Weights of a small transformer language model.
Architecture: rotary positions, no biases in attention or MLP.
Training: a variant of Muon for these matrices, 655M tokens.
Each number is 128 + 24 x the weight over its row's rms, rounded and kept within 0 to 255. Layers, rows and columns count from 0. The size above them is the row's rms in percent of the matrix's.

# layer 2 MLP down (transposed), 1728x640, rms 0.08, rows 1539-1553, columns 0-159
size [105  95 106 105 104 111  99 102 107 108 101  97 103 100 100]
[[ 77 104 116 138 170 143 148 153 123 135 127 154 115 130 137 135 132 147 148 109 101 129 110 141 107 165 138 115 127 130 155 121 139 140 159 136  79 154 142 133 141 118 120 150 146 156 153 102 117 113 138 131 151 166 104 109 136 121 116 133 131 143 171 139 133 131 153 139 151 108 135 112 130 100 154 154  79 125 132 146 140 151 119 145 116 105 122 121 133 111 105 118 150 137 136 145 120  84 130 124 106 125 152 130 101 163 113  91 128 135 124 131 134 123 130 121 102 128 117 118 115 114 152 152  99  98 130 172 168 114 177  99 146 140 144 163  98 142 113 167 123 130 105 135 137 125 110 132 128 114 137 136  86 139 132  69 120 150  93 106]
 [155 124 126 142 130 118 174 157 166 163 114 100 118 165 132 144 134 120  99 172 118 113 155 151 124 152 123 136 117 140 150 102 116 133 109  87 103 126  98 138  97 118 139 150 139 101 126 110 123 166  97 119 130  89 143 124 117 118 186 123 158 113 121 139 109 118 112 123 107 150 182  99 116  97 104 164 128 145 153 170 158 165 142 121 121 115 133 130 114 102 127 183 136  83 123 140 139 130 132  97 164 135 156 163 150 117 114 130 162  96 105 164 157  87 132 137 110 140 135 142 121 159 137 116  87 126 125  79  82 138 116  95 140 132 158 133 122 122 172 117 102 101  88 175  95 112 153 130 126 115 108 106 123 143 153 126 162 113 152 125]
 [126  91 127  95 138  93 156 128 107 143 143 164 145 150 106 113 107 142 144 105 120 120 107 108 120 151 142 118 138  95 151 113  94  97 128 129 115 131 118 130  85 100 154 170 102 114 134 140 128 116 136 185 103 151 169 142 135 136 125 150 114 149 152 160 149 136 104 101 170 128 109 209  65 125 150 132 134 116 138 107 141 134 110 131 156 161 115 122 139 108 130 114 164 126 118  92 136 125 209 127 141 170 107 116  95 111 149 133 105  92 115 123 107 124 123 118  63 119 118 127  86 160 129 140 156 131 142 119 126  96 162 152 127 173 119 126 158 117 116 135 175 127 130 116 114 144 115 110 126 116 137 149 139 107 136 146 105 153 149 109]
 [168 140 132 130 146  99 161 134 136 139 142 150 169 148 158 120 181 150 130 140 120 115 135 132 113  86 150 146 118 125 174 110 130 171 179 103 141 161 104 121 119  72 148 162 120 125  97 159 105 155 107 137 149 112 140 138 138 165 160 150 122 136 127 153 127 101  90 131 116 176 144 115 121 135 127 143 157 172  98 207  91 139 126  96 140 161 137 163 122 136 104 142 119 142 117 168 126 136  81  98 145 149  67 129 191 112 139 138 126 116 108 148 169 136  90 136 108 120 116 121 120 111 109 113 106 128 122 108 108 159 116 121 158  80 145 107 113 126 108 148 136 134  73 118 140 100 105 179 123 125 142 129 174 136 100 109 137 145 104 106]
 [110 105 115 178 112 112 116 120  74 128 103 141 120 137  82 131 127 115 148 125 108 113 121 189 107 111 187 119 172 155  98 113 160 142 158 155 150  73 123 144 152 158 111 124 142 129 145 143 117 124 122 123 155 142 126 181 119 157  89 100 115 133 100 138 160  83 156  96 126 138 124 119 120 150 132 136 120 105 133 141 156 137 144 184 161 182 136 162 144 117 105 130 111 144 130 135 126  96 127 137  93  94 120 173 126 116  89 106 167 119 164  96 139  89  92 154 147 125  95 149 113 116 127 130 112 104 185 146 176 107 159 104 145 101  90 125 125 121 104 124 134 179 120 125 151 124 139 136 129 136 113 155 125 160 121 177 123 124 150 123]
 [122 145 110 123 143 139 131 109 146  97 131 137 155 128 119 160 145 142  95 103 182 133  82 130 118 114 116 121 105 128 132 111 156 132  73 135 144 127 104 124 138 146 146 124  67 118 118 129 115 106 129 153 163 139 129 174 147 110  96  98 112 140 118 154 153  93 115 144 116 161 136 143 158 119 105 107 131 118 125 112 123 145 114 142  93 140 140 111 159 147 141 130 140  99 108 104 139 107 156 147 174  78 126 145 134 119 152 127 140 132 127 114 126 127 123 138 132 168 150 172 163 141 112 107 152 151 131 167 151 160 145 145  94  94 115 126  86 180 135  85 123 190 147 123 138 123 109 109 124 124 156 132 107 141 134 111 138  75  67 146]
 [115 134 145 150 145 143 130  65 113 163 139 114  86 102 144 143 144 174 122 146 123  82 112 122 162 130 149  92 140 137 151 129 138 180 106  99  84 145  91 108 119 137 111  76  96  71 105 125 102 154 101 133 111 113 128 132 132 144  95 124 112 137 124 135 112 127 161 106 112  99 149 134 108 170 104 132 151 117  97 130 116 106 150 137 134 112 109 121 157 115  92 147 144 108 123 169 103 139 111 115  92 149 133 100 100 120 113  98 112 135  96 121 123 148 114 132 116 114 134 105 108  95  88 166 120  83 121 126 164 129  80 135 109 149 130 165 122 114  84 136 115 146 103  88 129  70 173 105 110 109 140 147 123 142 115 125 142 101 128 132]
 [124 127 103  90 140 134 145 108 110  97 118 180 179 153 119 178 110 138  95 100 162 163 122 141 114  88  85 109 128  94 140 113 138 143 165 175 119 114 114 120 137 164 141 117  99  88 114  58  71  99 152 105 110 129 155 134 114 132 115 139 141 142 130 118 129 157 169 103 120 104 104 148 116 128 116 154  74 107  98 117  92 129 113 162 129 133 138 121 152 151 161 125 154 147 150 111 111 138 166 150 124 144  98 115 110 118 130 125 133 125 113 167  64 145 119 127  80 156 152 101 186 128 107 126 113 123 176  82 129 120 112 122 126 131 147 128  97 134 150 116 151  96 151 122 148 120 104  91 161 137 110 116 142 114 149 150 126 128 133 115]
 [167 151 154 133 114 166 121 158 112  87 136 148 105 125 145 123 160 142 134 118  97 120  85 147 109 130 157 156 101 122 137 129 154 137 149 157 164  94 179 167 109 137 125 127 103 154 105  97 103 132 130 134 113 121 128 138  90 136 147 137 131 122 145 129 128 133 133 153 125 150 138 123 102 145 135 139 137 113 154 147 103 147 123 138 145 100  77 130 128 136 122 135 144 152 128 102 120 148 173 122 136 146 121  86 155 152 133 127 148 108 137  90 101 147 125 135 143 104 140  85  99 150  68 149 124 154 154 174 129 129 174 127 122 112  81 145 115 130 140 133 136 107 140  96 139 141 150 178 121 134 138 177  77 109  57 151 126 131  78 149]
 [ 90 133 144 139 129 115 160 160 137  90 122 155 132 115 140 148 132 109 130 152 106 102 121  91 130 154  96 118 179  97 133 131 135 164 139 162 108 138 125 136 120 138 117 161 137 129 127 106 139 117 121 116 122 116 148 101 188 183 122 155 148 161 113  87 114 140 118 109  77 145 126  96 104 156 111 138 118 125 112  89 134 152 117 175 113  95 124 112 157 132  93 163 123  84 156 136 166  90 147 139  82 140 106 156 135 111 132 156 131 127 123 123 109 124  95 136  97 163  98 162 127 128  81 126 117  92 150 122  70 146 156 100 130  97 140 116 134 116 150 139 163 150  82 126 120  75 131 112 147 114 146 146 124 124 168 105 159 157 137 122]
 [155 108 117 133 130 116 125 144 144  95 134 119  93 143 130 143 144 120 159  88 112 165 127  99 127 115 123 105 101 122 112 129 166 158 129 111 135 153 107 133 143 135 143 129 115 145 137 107 133 159 179 116 141 169  80 152 141 109 124 152 154 127 104  95 159 130 110 180 173  77 118 137 103 149 125 163 167 135 115  85 150 118 106 126  89 136  81  94 146 149 134 144 159 192 124 143 143 140 141 137 119 155 121 123 134 113 119  91 153 158  86 151 125  61  95 126 122 135 152 110 121 179 121  99 104 117 133 127 155 125 139 121 129 129 110 168 129 117 118 156 110 107 138 130 138 146 128 108 133  95 119 162 147 141 124 125 112 131 132 127]
 [115 147 140 136 156 121 175 140 123 125 119 117 120 105 143 118 112 110 108 155  85 188  97 111 120 148 119 122 139 125 139 109 112 140 123 153  71 143 126 101 119  81 156 157 121 103 102 107 115 181  97 135 133 114 151 158 136 127 130 157 120 141  84 157 109 113 168 110 137 151 128  76 150 124  91 114 132 128  98 134 133 191 143 122 174 122 136 118 119 118 115 125 155 134 156 109 130 126 140 152 102 101 102 150 125 166 130 132 121 124 142 156 119 147  78 120 114 120 120 122 125 136 154 114 101 104 107 104 122 153 116  89 144 111  92 134 141  98 113 102 141 149 128 134 109  94 150 104 112 137 144 189 121 116 134 135 172  86 182 175]
 [130 119  95 118 129 128 108 143 147 114  80 116 133 149 142 146 106 137 148 118 156 147 145 147 119 128 106 117 122 145 140 146 165 118 101 109 143 114 152 145 146 155 154 122 174 163 139 121 109  96 107 186 162 173 132 132 184 121  94 124 143 120  96 128 174 138 135  75 141 127 132 135 130 134 129 139 140 137 119 142 121 109 162 114 112 168 143 158  98 135 162 116  98 137 124 141 111 111 137 173 105 141 110 117 171  89 103 153 115  49 103 117 123 140  74 132 112 109 124 176 123  99  98 123 134 161 159 128 102 124 123 153 146 164 163 132 141 144 137 135  89 120  96 114 122 137 107 138 131 125  92 120 133 133 153 112 149 139 163 155]
 [111 130 142 158 173 116 187 156 125 132 129 123 132  77  98 132 116  55 138 141 135 147 120 103 150 125 129  81 135 136  98 100 121 162 139 110 114 149 159 183 157 118 138 127 129 131 153 108 126  88 136 102 111 128  88 109 100 118 116  91 119 118 118 145 153 117 151 120 158 136  98 109  77 126 112 105  99  69 115 115 117 172 102 154 187 122 131 123 102 156 101 101  96 167 154 129 150 132 111 120 102  90 106 149 109 117  91 105 103 151 131  93 125 129 106 143 168 104 120 121  98 155 126 125 141  90 122 169 165 131 130 104  85 141 118 168 101 154 125  75 125  96 118 109 154 104 136 131 113 159 120 119 102 125 118 151  82 112  67 114]
 [125 124 125  94 106 146 140 102  97 122 145 112 109 111 128 117 126 108  77 161 124  81 127 146 104 180 127 127 106  87 136 110 128 122 182 140 159 141  97 120  99 132 151 114 166 126 112 156 106  93 163  98 149  97 106 124  86 147 138 186  75 134 122 114 155  99 157 124 193  86 125 127 162  71 102 157 129 117 115 140 130 117 116 121 131 169 126 135 131  67 148 130 116 131 125 136 118 121  89 144 147 112 122 138 125 128 161 120 129 141 154 139 122 148 129 166 130 141 135 164 139 127  83 116 113 140 134  99 184  93 108 172 142 118 112 116 153 163 145  88  82 100 169 130 141  96 145 149 125 109 158 132 168 125 146 139 112 135 146 125]]
# layer 2 MLP gate, 1728x640, rms 0.0681, rows 1540-1553, columns 0-159
size [ 93 109 106 110 105 103 106 103 111 105 103 107 101  95]
[[107 137 122 120 147 160 109 158  86 119 138 120 108 128 145 100 132 142 127 151  98 143 149  67 160 126 119 115 126 141  87 111 120 131 101 146 122 103 166 151 161 120 127 128 119 105 136 114 103 104 123 112 115  95 133 131 120 137 154 174 106 136 100 168 161 104 102 138 117 113 192  92 138 111 136 138 122 125  95 129 109 159 122 118 186 161 110 172  86 146 105 153 168 115 181 160 109 133  95 114 132 128 126 120 122 122  97 151 125 159 157 110 139 146 150 167 106  72  84 141 146 149 127 108 140 180  94 162 124 194 123 131 116  99 175 130  86 128 119 156 147 115 180 176 105 124 173  87 146 140 147 159 120 119 103 116  89 147 130 131]
 [149 114 103 159 125 135 143 127 117 127 112 132 100 126  96 160 132 130  97 135 154 146 181 131 131  97 147 133 134 149 192 143 157 113 149 153  80  71  92 152 157 157  99 114 135 139 100 124 115  86 138  99 127 118 166 150  92 126 147 154 113 156 108 142 122 125 155 129 180 128 143 122 134 102 100 145  99 141 143 115 163 145 123 179 121 159 115 121 115 141 143 159 130 131  94  69  92 133 136 112 151 120 128 149 139 136 141 123 166  76 162 124 187 153 117 147 113 141 120  89  72 159 152 120 147 154 144 127 137 123  92 161 129 142 141 146 116 118 119 139 119 104 165 103 135 125  96 131 119 123 155 138 114 152 123 121 131 141 155  94]
 [134 148 154 154 143  97 154 147 108 139 147 143 134  58 174 124 152 145 121 139 111 100 122 123  96 166 111  87 144 156 133 141 159 183 178 104 119 101 124 112 147 144  96 146 116 121 111 137 109 138 129 169 129 165 120 109 116 130 135 145 132 145 143 180 144 148  96 147 143 155 116  89 151  48  85 135 109 118 134 159 115 122 141 131 121 160  92 164 147 138 104 125 132 119  92 123 143 143 121 167 143 161 117 160 129 130 123 148 114 154 120 158 150 122  98 139  70 119 153 129  96 137 132  95 187  61 113 141 130 180 100 148 116 127 117  88 147 153 132 133 134  95 131  99 153 129 116 135 126 108  96 154 110 142 118 129 109 131 143 125]
 [107 150 151 106 135 146 118  85 142 130 115 132 168 129 176 136 148 140 126  95 146 135 139 100 127 132 118 123 109 155  89 143 124 168 108  87 103 117 156 141 128 109 118 143 103 153 120 129 160  98  89  84 125 127 125 129 131  92 144 138 100 122  92 145 160 148 131 153 135 155 151 113 132 102 163  91 118 132 153 112 144 123 116 183 116 125 107 109 101 147 138 163 138 129 124 107 139 170 118 122 123 145 153 116 139 139 103 144 152 124 103 111 134 159  88 144 134 108 149 110 142 149  93 130 137 139 106 120 150 166  98 133 124 106 138 168 120 152  95 138 113 127 129 112 114 124  86 142 123  91 147  90 135 120 167 147 126 119 146 136]
 [ 96 156 128 100 147 146 125 132 128 129 149 128 113 129  92 117 145 133  90 138 111 131 112 136 128 146 166 112  99 159 160 106 113 102 139 171 173 162 116 120 127 145 142 113 117 144 134 131 119  95  94 134 113 161 103 159 109 129 104  81 139 101 132 170 153 116 153 112 132 110 157 152 125 113 133 125 118 156 127 182 120 113 158 119 123 126 139 120 164 131 125 145 150  91 136 106 116 116 130 147 146 117 144 154 165 130 136 142  86  85 116 126 115 121 121 110 100  88  90 159 109 151 119 106 117 117 118 134 110 141  95 104 131  98 121 138  99 150 148  67 145 113 156 141 134 126 133 142 152 143  80 186 150 122 144 116 116  56 124 112]
 [148 165 114 162 118 108 120 149 143 172  92 112 114 114 103 107 116 144 110 150 117 155 148  88  97 131 152 136 101 124 170 105 109  88 129 141 173 113 123 100 161 159  90 165 102 107 116 151 116 157 111 135 124 114 187  77 124 171 145 136 137 146 108 116 113 121 113 149 157 137 131  90 110 131 147 157 115 134 155 129  86 163 116 135 117 163 138 115 136 119 162 157 126 129 114 135  94 130 121 122 161 102 145 104  93 133 115 140 137 150 135 113  93 109 145 104 138  89 124 123 103 145 129  88 171 116 132 136 123 148 118 136 110 122 143  87  86 136 122 113 117  96 161 136 128 147 123 127  82 117 133 114 155 147 135 131 134 133 151 143]
 [ 69  74 128 161 134 120 147 123 110 154  82 129  83 138 141 160 136 168 104  77  88 104 154 144  95  81 124 113 154  99 172 155 122 182 134 168 135 137 137 127 166 110  79 133 119 141 116 144 128  96 110 112 100 153 109 165 100 134 115  99 101 181 148 184 111  93 118 151 114 111 144 113 124 135 146 124 152 115 150 102 141 123 131 149 141 150  96 130 159  88 111 161 133 142 122 145 136 118 124 175 157 109 164  93  90 126 134 141 125 109  95  92 130 119 116 135 160 116 156  96 124  67 124 100 174 129 130 148 121 131 114 152 106 146  89 155 132  87 120 112  97 128 156 119 136 126 123 124 129 113 150 140  82 151  95 136 122 120 107 147]
 [143 106 121 133  84 155 133 119 103 136 190 141 126 144 104 113 107 122 156 177 128 127 173 130 133 100 165 142 119 150 139 146 143 144 127 145 109 126 162 146 119  86 126  99 121 137 105 109 129 141 113 159 131 173 140 116 119 121 100 148 129 139 155 124 156 193 137 105 161  90 113 140 159 122 147 117  99 128 116 137 143 136 134 157 106 130 127 133  70 124 125 114 138 124 102 120 123 132 140 125 116 133 139 141 141 117 134 141 145 115 120 135 109 130 114 148 131 141 127 108 155 112 124 150 166 130 113 145 156 171 141 147 108 112 168  51 163 174 163  88 107  80 129  78 147 148 124 150 120 111 142 140  66 144 125 145 140 138 104 179]
 [123 148 121 142 124 146 141 129 119 139 114  97 131 128  92 179 118 116 138 135 146 130 149 130 144 103 117 127 138 156 141 112 125 121 128 128 140 159 166  69 114 142 122 173  74 146  93 153 117 114 134 106 133 121 150 146 114 129 123 162 123 156  93  83  94 107 106 119 133 133 122 141  80 172 104 181 189 131 134 147 150 136 104 150 142  88 124  99 137 126 117 115 161  91 100 150 162 158 135 121 189 160 101 101 124  93 135 151 130 123 164 107 126 157 113 126 110 144  71 134 117 132 132  62 131 106 147 142  74 132 129  90 146 121 103  96 140 160 130 151 146 108 118  98  83 113 146 136 120 138 121  98 118 137  89 132 112 148 145 128]
 [115 140 103 143 122 161 123 119 108 148  95 123 167 115 135 134 115 103  82 111 146 115 120 112 109 114 111 113 140 158 134  80  89  84 115 139  97 120  57 111 131 185 138 136 157 137 125 158 129 140 123  95  91 137 114 114 158 107 142 140 142 189 117 119 143 118 143 163 150 112 135 130 106 148 137 148 108 119 122  96  71 132 122 138 166  77 127 129 151  95 210 140 103 148  95 117 109 125 129  94 106 125 149 120 104 113  94  79 119 100 131 135 182 165 160 162  82 125 145 176 126 104 148 113  95 160 121 133 123 101 125 142 113 143 122  71  74  64 101  93 108 130 160 116 163 143 139  93 143 108 118 120 131 127 173 109 186 131 161 144]
 [153  71  64  94 108 131 141 156 181 145 129 118 150  92 159 160 113 126 104 112  90 132 152 127 155 122 125 129 137 110 137  68 138 135 117 142 127  97 134 123 166 136  81 130 140 120 148 150 166 134  90 116 131  93 147 114 144 114  87 148 112 121 107 127 107 133 163 153 167  98 109 152  55 105 157 147 132 115 147 149 104 190 154 149 172 120 131 110 143 112 129 194 127 153 109 111 125 122 118 145  97 138  64 136 119 136 101 139 101 116 121 104 134 162 143  94 123 100 125 102 104 113 134 107 147 160 146 151 116 132 122 161 135 140 166 101 101 145 114  92 123 125 135 170 134 110  93 146 167 189 158 110 136 149 120 134 100 136 101 124]
 [116 154  98 112 149 150 140 139 137 192  90 160 110 163  79 125 137 122 131 127 138 180 161 142 121 131 128 125 115 161 119 151 121 117 119 135 140 162 143 146 138 109 123 127 162 115 113 120 123 111 110 116 105 125 143 134 140 102 131 172 140 131 121 133 131  98 113 115 110 138 125 127 116 143 122 158 166  84 107 121  93 117 135  88 132 114  89 118 117 152 127 131 138 162 154 127  87 111 107 157 113 129 123  87 122 143 140 148 126 164 101 121 117 171 117 120 198 133 127  96 100 154 130 129 140 167 126 125 114 134 106 118 142  87 144 127 122 118 144 162 127 193 144 146 131 162 118 111 100 116  95 132 121 134  81 149 165 130 106 162]
 [141 128 153 113 111 140 124  82 150 147 114  85  87  84 140 117 114 109 120 140 140 129 145 114 146 130 139 110 105 143 115 121 135 128 155  87 130  80 107 107 107 186 124 124 127 145 152 194 145 168 163 141  66 110 126 128 137 159 122 145 140 139 124 107 121  96 118 131 109  91 102 131 113 122 149 116 159 121 144 118 173 109 146 115 122 130 109 130 120 161 157 107 147 140 124 132 111 133 118 140 152  89 136  95 140 144 122  91 110 127 114 131 127 138 130 113 137 117 130  78 115 122 143 117 189  70  93 126 155 125 168 165 112 133 144 144 176 140  86 145 182 104 161 128 178  91 172 130 114 152 129 142 140 111  93  97 151 147 143 123]
 [134 128 164 154 120  96 145 158  89 183 134 131 138 182 171 122 127 149 128 120 157 159 109 121 119 134  71 113 140 152 125 137 101 150 103 132 126 138 145  83 104 129 131 147 116 165 141 157 132 130 118 116 149 141 135 146 114  97 127 128 174 112 133 156 102 139 116 126  97 149 201 132 112 166 133 136  88  88 165 125 164 134 155  82 108 138 157 119 108 143 118 105 151  86 126 108 103 133 112 107 148 107 137 150  77 136 105 134 119  89 111 152 114 146 113 167 109 162 114 134 112 147  94 120 138 148 154 178 139 102 135 130 126 175 107 101 101 111 161 137 147 111 124 147 121 157  74 111 133 144 163 120 169 160 102 123 152 125 132 133]]
# layer 2 MLP up, 1728x640, rms 0.0698, rows 1540-1553, columns 0-159
size [ 94 104 111 105 112  99 104  99 107  98 105 106 101  96]
[[103 129 120 109 136 160 154 121 140 100  96 106 140 112 123 125  92 119 113  92 118 141 148 110 169 127 132 161 160 145 154 140 162 136 110 152 134 116  95  95 126 131 120 155 128 178 124 101 120  69 123 103 149  75 135 119 119 119 143 142  91  88 102 130  99  77 130 145 169 134 140 117 125 128 126 149 138 134 163 129 136 202 126 146 140 122 127 112 145 121 132  99 187 134 121  91 123 133 111 150 125 107 170 117 135 131  85 118 122 141 153 104 138 121 137 100  86 123 151  96  90 189 112 128 128 110 125 130 123 133 138 105 133 164 145  75 114 132 152 145 132 111 100 124 125 113 139  89 125 125  57 131 126 125 140 179 102 166 135  80]
 [178 114 125 138 101  76 145 110  73 159 102 162 167 161  96 134 121 147 133 122 168 128 111 169 116 114 173 177 117 110 155 137 159 152 124 158 136 136 118  94 154 141 152  72 143 106 125  93 134 133  86  84 139  86 109 144  83 130 104 143  91 133  78 139 154 135 151 157 136 119 140  77 152  78  57 139  84 124 149  93 105 118 126 103 151 120 141 154  93 115 142 101 176 148 109  93 112  91 123 135 114 100 139 114  99 147 150 123 122 146  75 134 123 111 155 118 128 147 107 113 108 158 141 154 129 111 100 134 143 109 113 138 107 173 127 158 154 170 121 121  58 127 159 125 148 123 147 131 129 112 137 118 141 144 134 123 144 153 141 128]
 [161 175 106 132  91 115 108 118 117 113 130 146 144 118 140 137 143 126 147 109 154  91 146  99 137  90 150 143 102 119 131  95 146 133 166 122 153 108  93 103 151  80 142 148 156 114 133 164 100 116 134  89 114 143 118 118  92 164 172 132 160 155 165 149 115  82  85 164  88 108 106 123 172 140  88  98 128 161 138 142 123 136  98 158 143 120 115 138 131 140 155  89  79 167  83 133 145 166 137  90 133 128 115 167 137  90 111 172 135 147 105 124 147 141 105 119 150 107 108 115 152 153 141 107 164 115 133 153 117 137 130 128 106 106 113 124 145 134 128 140 120 135  91  88 163 138 170 147 110 114 128 125 157 106 113 137 102 143  99  81]
 [122 123  87 118 137 145 129 120 126 137 144  71 121  84 116 134 149 111 157 138 127 155 109 132  87 128 138 117 149 116 102 148 139 137 154 157 176 134 108 111 134 138 141 155 138 124 122  89 119 137 151 120 148 146 121  75 117 143 147 129 177 139 180 165 119  92 153 111 104 116 121 136 102 200 131 144 129 116 132 101 140 149 126  65 105 122 123 129 165 126 153 114 104 152 161 135 122 105 179 148 115 134  93 166 160 103 116 124 115 121 153 131 113 129 136 167  83 128 136 142 101 112 147 150 134 107 179 107  83 141 158 104 162 138  94 147  81 152  87 171 122 116 164 177 109 123 130  71 129 117  83 153 105 111  82 140 155 169 123 147]
 [ 99 125  86 151 129 143 136 137 171 148 153 158 140 124 116 127 121 106 121 126 133 131 149 100 120  92 155 163 102 123 147 107 143 116 112 119 117 152 112 157 123 152 111 122 139 122 186 135 177 108 116 151 166 119 133 180 136 120 106 146 100 101 127 187 128 104 155 118  87 145 162 161 163 114  93 134 151 162  99 142 144 151  91 123 108 101 122 107 111 140 119 130 119 109 121 126 146 134  98 110 124 117 117 128 183 129 125 150 143 145 148 122 130 175 161 125 137 119 142 118 163 108 100  93 120 125 115 134 133 136 134 142 101 157 127 143  84 136 141 124 141 153 127 109 101 124  96 102 123 125 125 126 118 157 115 115 124 149 130  94]
 [140 132 120 124 144 105 125  92 119 105 168 125 129 101 120 180 139 144 158  85 125 110 117 127 110 119 129 134 171  92  95 165 136 177 142  89  81 151 177 128 123 127 158 113 137 158 122  75 164 138 178 128 153 166 101 193 116 107 133 141 138 129 131  95 120 116 111 149  95 109 103 136 101 119 166 118 134 129 133 102 130 122 133  97 137  80 153 152 117 143 103 127 140 135 126 106 135 129 114 116 107 154 125 112 156 142 152 100 121 125 141  94 141 161 117 105 104 113 108 153 171 109 122 141 142 128 101  75 159 114 140 120 140 151 148 135 102 159 107 139  86 143 159 169 140 128 156 138 158 104 125 120 108  82 124 150  95  94 138 134]
 [138 148 141 153 136 202 117  96 133 111 125 171 126 101 153  86 125 126  99 159 114 139 131 187 148 115 123 104 146 138 167 161 141 132 125 154 138  93 104 136 117 142 135 143 106 130 126 101 129 134 135 122 111 209 118 121 173 130 177 137 143 141 139 117 141 117 124  92 158 132 167 134 135 165 143 121 154 154 119 124  91 130 133 164 130 140 127 133 121 107  72  98 160 131 175 122 136 116 133 140 111 141 128 172 130 132  98 144 121 102 104 164 161 177 116 108 153 125 145 100 117 116  78 102 125 121 116 154 142 133 111 133 136 120 142 132  85 127  89 128 130  49 125 138 136 109  70 126 116 139 115 123 135  98 116  98 115 105 156 185]
 [135 133 108 134 120 111 114 106 137  94 156 124 150 112 146 191  91 154 153 151 139 114 163 163 121 115 126 151 101 151 112 139 146 121 115 141 138  81 115 132  95 116 132 116 125 114 159 135 157 139 131 142 103 142 121 113 130 121 130 134 152 152 122 142 174 163 128 178 152 106 158 136 131 144 145 127 137 124 130 131 114 126 144 132 139 141 101 138 106 137 154 104 129 146 102 139  82 147 142 166 166 135 137 145 104 139  97 154 100 108 122 105 162 110 131 133 164 163 138  88 129 130 148 169 112 158 141 167 127 136 120 121  81 144  81 114 132 168 132  99 123 102 164 109 114 134 126 121 103 127  84 143 112  85  96 170 144 143 159 138]
 [ 64 103 147 144 109 146 140 132 119 144 134  82 151 114 145 129 111 103 110 138 114 139 145 110 108 181 116 123 137 146 127 128 137 115 111  97 151 145 173 130 138 146 125  99 167 144 151  93 140 163 146 122 144 114 104 119 165 169 119 119 136 154 115  90  85 145 176 150 109 159 126 117  83 182 196 162 144 123 159  97 145 115 138 129 147 140  89 131 116 128  89  83 141 106 177 133 117 116 163 161 110 153 111 165 134 103 135 157 126 141 128 106  87 146 173 192 142 104 111 111 143  86 100 114 142  98 123 128 133  74 123 105 118  68 147 147 137 142 189 158 117 115 113 142  76  91  95 143 131 106 120 137 121  97 156 129 158 146 147 144]
 [135 123 149 146 128 141 138 102 110 135 123 108 115 153 117 148 110 163 145 134 136 168 156 189 169 144 117 174 119  99 124 135 107 159  86  88 161 114 113 111 133 110  82 148 124 139 131 109 118 140 122 127 169 155 104 180 149 125 125 130  93  97 126  97 105 128 116  92 107 133 132 136 126 118 136  66 127 115 176 142 148 122 171 109 122 126 145  97  91 132 120 115  90 139 101 141 112 125 111 150 116 105 109 129 125 166  96 117 110 128 132  92  96 126 141 137 116 105 128 125 120 120 125 173  97 109 106 167 138  93 116 145 145 142 110 176 139 115 133 117 140 142 104 170  76 109 131 162 122  92 117 136 142 103 118 104  81 113 103  94]
 [113 118 137 116 142 136 111 157 202 122  93 140 125  98 121 113 143 143  87 124 124 139 128 147 150 111  75 126 132 114 144 118 131 124 117 115 149 126 140 156 150 169 126 123 124 147 178 154 127 108  94 118 119  92 141 107 104 103 127 129  94  98 138 146 125 151 157 104 153 103 104 153 118 102 133 130 149 118 151 148 141 148 162 144 172 150 158  92 123 141 133 191 127 154 152 129 128 127 117  97 124 124 112 148 108 181 151 122 115 149 126  61  84 143 130 101 110  92 102 133 107  94 122 139 170 147 104 145 121 108  96 139 154 133 151 125 121 155 112 156 129 101 124 144 157 132 129 147 139 144 141  90 165 123 133 130 123 149  92 125]
 [131 101 119 107 112 131 123  88 146  58 143 113 116  88 127 130 126 107 149 147 106  99 138 115 105 131 173 121 105  91  86  64 130 108 121 138 102 115 126  63 102 123 143 170 121 139  88 178 110 136 110 139 121 116 130 198 106 161 117 114 123 195 114 140 135 153 131 174 131 121  94 107  83 114 120 123 139 143 101 155 150 157 148 103  98 133 112 117 136 140 162 125 132 126  60 140 143 128 161 135 134 110 140 139 116 115 136  95 118 114 132 142 103 127 102 105 118 135 155 114 175 144 121 113 123 155 131 150 151  98 114 136  89 194 131 131 121  98 117  97 118 134 135 169  97 133 106 134 117 150 116 153 113  67 186 119  86 147 135  93]
 [145 134 118 124 117  93 121 134 117  90 131 162 111 117 145 120 138 110  94 144 115 103 132 109 129 164 111 210 126 102 127 149  52 166 112 122 119 174 107  92 103 106 130 111 125 145 107 115 134 123 109 104 156 118 128 149 119 148 140 152  92 123  84 165 157 132 125 153 146 111 134 166 137 145 164 104 110 104 133 134 149 150 162 104 117 135 152 173 167 143 129 124 123  75 103 151 175 180 125 105 121  96  95  93  98 115 105 124 113 121 112 153 120 109 118 169 121  89 107  80 112 143 124 132  90 126 117 115 159 146 138 178 119 116 124 130 133 145 128 134 129 101 122 130 155 124 168 118  81 184 157 119 159 145 159 141 111 125 105 106]
 [116 156  96 161 142 114 130 156 155 118 121 126 109 124 129 115 143 115 142 164 113 119 128 120 101 153 130 130 113 140 133 119 163  61 173 156 151 146 149 158 137 129 122 110 148 172 130 107  86 114 126 126 124 125 146 147 123 127 113 119 134 136 101 153 108 105 111 126 131 121 155 151 190 123 112 143 119 128 138 128 107 167  94 151  97 158 122 163 116  72 115 126 101 129 139 101 125 165 105  84 133  96 129 118 143 163 106 123 111 162 112 141 132  76 154 136 128  85 131 146 143 117 146 168 124 170 138 159 192 150 116 153 116 107 130 136 114 144 184 183 113 109 164 108 106 140 151 157 143  94 130 146 137 180 130 166 100 108 147  78]]